Weights of a small GPT-style language model, trained from scratch on English Wikipedia: attention and MLP in parallel, 243M tokens.
Each number is 200 + 20 x the weight over its row's rms, rounded and kept within 0 to 999. Layers, rows and columns count from 0. The size before them is the row's rms in percent of the matrix's.

# layer 5 MLP up, 768x192, rms 0.0653, rows 738-767, columns 0-47
099,208,220,164,196,192,202,192,179,193,167,175,154,245,175,206,224,189,189,198,180,198,227,195,176,205,191,226,183,224,188,195,181,214,191,208,188,184,209,205,188,189,220,220,174,191,201,221,189
078,162,206,216,213,171,181,229,226,192,185,177,252,201,201,179,194,201,181,196,182,211,164,187,217,201,220,202,197,211,181,197,199,237,176,170,187,205,189,188,199,201,174,232,162,197,200,192,230
105,190,189,185,222,214,195,198,162,182,152,211,198,208,201,206,224,210,192,167,241,232,207,237,197,170,224,203,161,163,196,194,186,239,173,213,187,184,197,179,233,203,246,207,205,229,228,163,225
097,216,207,212,182,194,224,183,212,177,203,217,196,240,193,199,210,170,210,165,245,219,218,182,183,219,180,198,154,195,188,194,202,186,209,191,195,187,182,226,194,177,194,200,195,189,194,194,183
085,214,177,160,216,185,202,216,196,196,172,200,220,202,188,191,201,183,209,193,178,189,217,159,176,171,211,199,183,193,186,197,186,221,237,218,231,220,168,200,134,194,219,169,190,214,221,196,234
101,191,215,189,220,202,206,190,246,201,202,208,196,185,220,156,234,196,164,232,193,163,235,227,209,187,201,222,211,183,184,217,191,202,209,229,224,189,183,200,199,183,187,182,180,216,207,193,215
085,189,188,202,211,214,176,194,211,177,208,178,189,195,221,187,222,207,195,211,202,222,202,196,213,195,165,175,221,224,183,209,192,204,196,209,222,202,194,227,204,181,198,230,167,254,206,205,206
104,188,221,212,211,210,196,207,240,229,211,211,213,216,207,192,199,211,180,199,195,228,205,218,166,189,152,189,184,226,160,198,199,177,185,202,180,202,206,217,206,172,172,209,176,169,182,206,223
106,166,248,215,209,200,223,229,214,183,198,208,160,214,192,210,185,231,216,202,242,229,191,231,199,207,181,207,196,218,173,208,199,185,183,210,192,201,225,201,187,197,248,185,204,230,196,208,212
100,193,227,198,224,209,177,217,212,214,191,197,192,202,205,192,171,225,218,183,186,185,252,209,226,215,155,192,175,217,220,196,161,202,215,215,195,199,212,211,236,189,206,233,222,185,186,191,223
109,185,193,188,252,184,216,217,211,185,169,199,197,204,177,160,191,192,214,154,181,222,188,196,209,206,183,209,230,162,198,204,190,226,197,221,187,190,155,225,221,213,199,217,236,190,185,173,214
086,168,214,185,197,176,201,164,180,211,195,199,207,205,192,204,202,215,216,194,162,207,186,218,204,207,237,169,201,178,161,236,213,216,189,180,199,206,162,179,214,173,209,203,197,214,220,182,221
098,236,176,209,219,156,199,214,208,173,207,185,228,219,160,193,209,215,170,207,232,214,200,211,226,177,166,201,221,203,199,171,210,193,212,205,222,175,168,227,232,174,216,204,163,233,195,195,258
101,223,199,222,218,213,197,221,219,171,192,163,219,189,226,152,176,174,211,205,242,161,205,231,207,201,218,188,177,215,198,191,202,171,219,200,204,200,178,200,215,194,182,174,205,189,201,184,221
077,172,214,196,206,193,205,237,194,162,178,168,170,176,212,195,235,199,267,223,176,187,185,209,199,178,210,172,184,182,200,194,189,200,197,165,219,179,187,187,190,204,203,192,190,210,198,181,221
097,203,244,185,198,228,199,209,204,188,178,192,168,222,193,195,235,213,203,196,244,197,208,232,187,192,214,204,162,188,193,222,213,203,231,171,205,179,169,204,201,193,168,217,201,213,204,198,215
111,206,199,191,199,220,192,199,182,198,195,188,171,199,212,182,214,223,213,206,176,205,207,174,172,179,189,200,190,222,154,189,213,239,214,232,224,192,199,218,164,198,236,215,175,224,196,173,240
077,183,206,177,235,196,201,188,178,174,216,188,172,225,179,198,207,176,193,158,229,192,227,213,159,188,194,222,207,197,214,218,205,171,206,176,189,197,205,169,197,161,228,206,245,177,229,212,213
103,197,203,199,214,213,165,170,234,187,154,200,198,217,187,178,223,202,198,179,235,235,192,213,216,220,176,200,207,217,173,186,214,195,171,214,183,183,206,203,192,162,201,190,180,190,230,198,177
081,197,209,173,226,196,239,184,232,191,217,204,172,219,193,203,206,198,185,220,208,219,203,186,238,194,211,187,188,211,146,232,205,199,195,221,206,165,227,235,165,216,202,222,152,216,197,219,200
118,204,215,187,201,241,169,203,161,216,185,186,208,206,209,166,204,220,196,190,188,182,230,182,237,196,164,231,210,223,191,231,189,214,198,233,178,190,166,203,236,213,231,219,187,190,186,170,204
097,207,178,178,199,201,198,175,193,194,183,209,195,215,236,188,221,188,226,208,225,191,205,176,218,197,170,181,225,206,162,198,191,214,229,205,213,197,200,222,230,202,235,206,208,213,180,215,210
102,174,201,184,176,221,178,222,202,205,163,186,173,216,176,208,203,226,198,171,214,250,187,210,202,210,203,201,206,187,220,210,182,161,189,176,177,160,204,202,217,186,239,228,197,200,195,171,206
102,188,199,210,207,190,189,215,209,221,206,230,195,215,178,205,210,162,182,202,223,198,190,181,185,191,201,222,208,188,209,187,205,201,188,224,208,218,155,207,204,162,219,219,153,218,189,204,211
088,196,203,168,185,219,203,196,185,197,219,209,228,209,211,205,180,184,199,206,178,188,194,224,174,208,170,235,199,205,198,207,198,215,205,197,198,174,207,210,190,201,228,164,213,225,203,197,219
174,224,185,183,218,212,214,237,180,192,201,215,182,217,153,190,211,160,214,198,213,215,220,195,182,213,204,218,185,185,196,199,213,214,191,220,272,204,143,246,182,210,184,197,167,190,222,172,210
091,184,181,189,195,225,228,221,160,197,180,185,255,223,166,191,174,156,213,191,199,224,190,255,175,220,194,234,182,207,238,208,181,196,210,167,230,189,183,217,172,208,176,179,187,209,201,235,199
108,218,240,160,220,181,209,188,183,193,183,214,217,190,180,218,203,176,213,176,212,192,225,207,230,187,203,194,216,163,202,236,201,220,179,225,197,162,205,190,212,209,214,174,156,193,218,163,213
083,206,206,194,161,207,221,204,218,204,181,207,221,189,173,196,198,195,215,206,186,234,174,192,177,173,221,203,160,189,188,185,215,182,250,216,206,204,187,223,206,184,234,199,160,252,186,225,232
078,167,209,201,217,201,164,197,200,206,203,185,229,187,210,195,187,200,164,193,200,208,161,183,235,210,178,235,223,226,164,156,179,200,169,205,192,226,215,236,157,206,197,201,194,198,216,226,173
# layer 5 MLP down (transposed), 768x192, rms 0.0519, rows 738-767, columns 0-47
107,157,190,177,178,228,211,217,215,199,192,198,219,190,206,202,207,200,207,202,173,193,193,223,177,199,170,180,196,189,214,214,251,198,233,189,194,187,168,203,222,184,187,169,234,192,195,208,214
076,228,210,212,187,249,241,178,173,224,197,207,182,237,190,220,180,195,224,180,215,232,170,193,195,221,208,174,187,179,183,219,227,173,203,207,182,208,250,236,207,212,212,189,212,192,216,185,180
107,205,176,223,187,204,191,207,220,170,217,207,197,211,212,218,182,190,199,204,203,169,203,213,203,198,199,217,212,200,173,202,216,178,219,221,192,202,176,202,190,193,172,216,170,204,195,169,197
088,221,212,212,233,224,186,217,150,166,232,212,192,231,169,180,160,200,171,215,213,187,222,210,198,216,229,190,189,191,200,192,168,201,193,196,179,182,201,178,207,215,171,180,186,181,200,227,184
086,225,212,225,187,191,229,202,210,188,195,192,185,215,190,204,176,207,161,213,230,214,177,184,201,203,184,186,207,217,204,162,214,155,206,199,198,204,221,203,223,197,189,191,247,189,224,213,191
099,175,182,190,189,190,201,214,169,204,176,207,206,222,174,210,205,226,206,184,185,182,193,212,206,212,192,229,180,175,234,202,176,152,202,201,172,184,194,186,217,239,200,198,190,195,211,213,176
086,198,202,217,199,209,189,184,173,207,181,196,190,223,232,240,214,218,182,214,187,206,184,228,187,178,216,186,194,184,207,187,203,225,205,190,227,211,206,171,175,214,193,179,229,182,226,214,190
112,188,225,204,212,221,186,162,183,202,191,168,179,204,219,179,225,192,215,200,240,191,185,171,193,165,211,226,198,194,223,176,201,197,198,195,225,217,174,159,179,208,207,173,209,188,182,204,193
103,185,202,178,186,215,234,218,179,197,195,209,204,203,217,261,208,190,212,186,213,199,198,214,197,189,206,216,234,191,205,231,190,213,193,237,224,192,173,187,172,215,214,182,199,208,220,203,207
093,180,223,189,173,226,209,170,233,207,209,200,215,201,189,181,199,197,231,218,185,216,222,213,192,173,167,204,201,195,202,193,215,183,191,196,207,206,215,220,218,212,185,193,195,186,167,179,213
109,222,229,186,212,196,164,208,229,187,196,189,224,168,216,194,196,205,184,200,184,202,179,242,200,178,203,198,235,221,205,181,248,174,194,214,207,214,159,212,202,222,206,192,196,215,181,206,188
083,198,203,179,194,170,209,234,226,203,188,219,209,227,196,179,195,171,208,211,214,181,171,181,205,206,202,194,218,223,189,194,203,186,214,190,219,220,198,229,215,220,216,208,208,185,183,189,196
086,189,206,222,172,201,175,204,205,166,225,194,179,198,197,176,222,249,255,232,187,209,197,180,203,200,211,194,202,221,187,211,240,214,208,167,219,228,221,185,185,212,206,183,240,147,221,218,193
111,215,186,226,205,169,196,172,224,215,153,179,213,186,212,211,220,194,216,174,174,203,186,155,195,190,194,206,176,210,170,214,219,188,199,221,190,142,175,189,236,191,238,201,232,226,213,172,205
089,215,173,223,204,203,199,199,220,184,205,220,169,226,198,191,228,224,213,182,220,214,178,224,171,187,188,171,186,194,225,190,198,205,210,190,189,233,209,177,204,211,138,182,209,187,195,217,181
094,224,221,216,175,208,179,207,177,191,200,211,229,183,211,220,206,217,195,187,207,194,174,216,209,255,179,214,200,167,170,202,185,216,232,200,197,170,187,194,207,199,188,193,237,202,227,174,192
123,217,200,172,221,183,199,193,210,182,213,184,176,199,194,235,248,220,195,185,211,206,191,208,246,204,211,199,194,199,177,209,205,176,204,199,205,203,171,206,207,226,228,194,181,195,182,203,210
091,189,215,210,198,215,170,197,239,184,179,182,212,156,206,173,201,185,193,188,196,224,232,219,203,179,193,197,184,232,193,171,185,222,198,201,192,205,162,203,222,198,206,213,194,221,173,228,220
102,204,192,216,197,226,211,146,170,150,178,186,198,194,215,192,197,204,203,240,207,188,162,205,204,190,193,208,194,213,209,221,192,213,206,171,187,221,193,208,229,192,185,240,215,189,213,197,171
095,183,196,215,223,235,187,224,209,192,179,157,199,163,193,177,197,201,198,212,159,183,220,203,204,213,213,180,196,215,185,185,179,185,198,177,194,185,221,210,202,201,200,260,167,215,183,203,188
117,158,223,228,165,190,226,173,205,208,188,172,209,216,198,184,210,212,250,229,181,196,154,211,172,200,228,188,219,177,217,232,172,202,209,212,205,200,228,203,187,190,217,189,205,214,214,196,192
085,196,213,161,210,215,185,271,212,204,181,191,245,206,165,222,203,241,162,206,189,186,204,187,186,208,211,207,215,221,188,221,201,213,186,193,221,173,218,211,191,248,162,195,241,186,231,185,181
103,206,202,227,237,176,232,207,175,227,175,201,203,184,223,227,183,214,218,218,192,183,178,180,181,181,211,193,202,242,205,175,170,206,198,189,227,200,199,195,189,225,227,191,221,189,153,203,209
079,201,205,204,190,166,217,191,204,176,199,196,185,197,189,192,212,190,230,198,194,178,196,204,157,210,213,220,193,200,192,208,222,190,203,215,230,213,201,203,194,222,228,224,197,206,222,189,228
100,202,216,226,236,204,183,199,199,182,195,195,195,179,232,198,200,235,189,183,245,188,166,203,223,177,211,161,209,223,199,203,189,204,205,170,210,201,211,185,207,183,212,205,197,188,198,205,196
086,224,185,181,205,201,210,214,189,161,204,238,193,232,185,213,210,188,211,195,205,198,217,181,193,196,205,222,182,180,208,213,239,180,201,194,225,200,168,210,193,203,181,194,184,181,207,188,209
096,217,233,178,194,176,191,211,183,172,193,229,161,196,189,208,172,202,192,171,198,185,208,166,195,202,227,206,215,216,204,197,216,185,169,227,163,231,174,211,192,187,204,202,197,204,201,171,183
105,193,187,190,216,195,173,210,211,249,236,209,157,209,198,214,206,178,196,213,185,193,206,223,207,233,191,176,185,225,228,226,205,170,172,217,229,191,213,153,180,205,184,208,206,194,197,207,207
078,202,173,206,225,177,203,192,180,199,196,240,198,194,178,185,188,213,207,191,196,205,208,199,181,203,209,196,190,200,174,202,197,222,176,205,209,236,200,194,202,204,193,224,205,185,232,183,204
086,175,178,212,215,204,229,198,183,224,224,241,199,185,216,188,205,230,217,183,195,265,216,208,166,189,222,197,170,211,208,233,196,218,202,208,195,188,197,216,196,204,198,191,187,137,231,208,178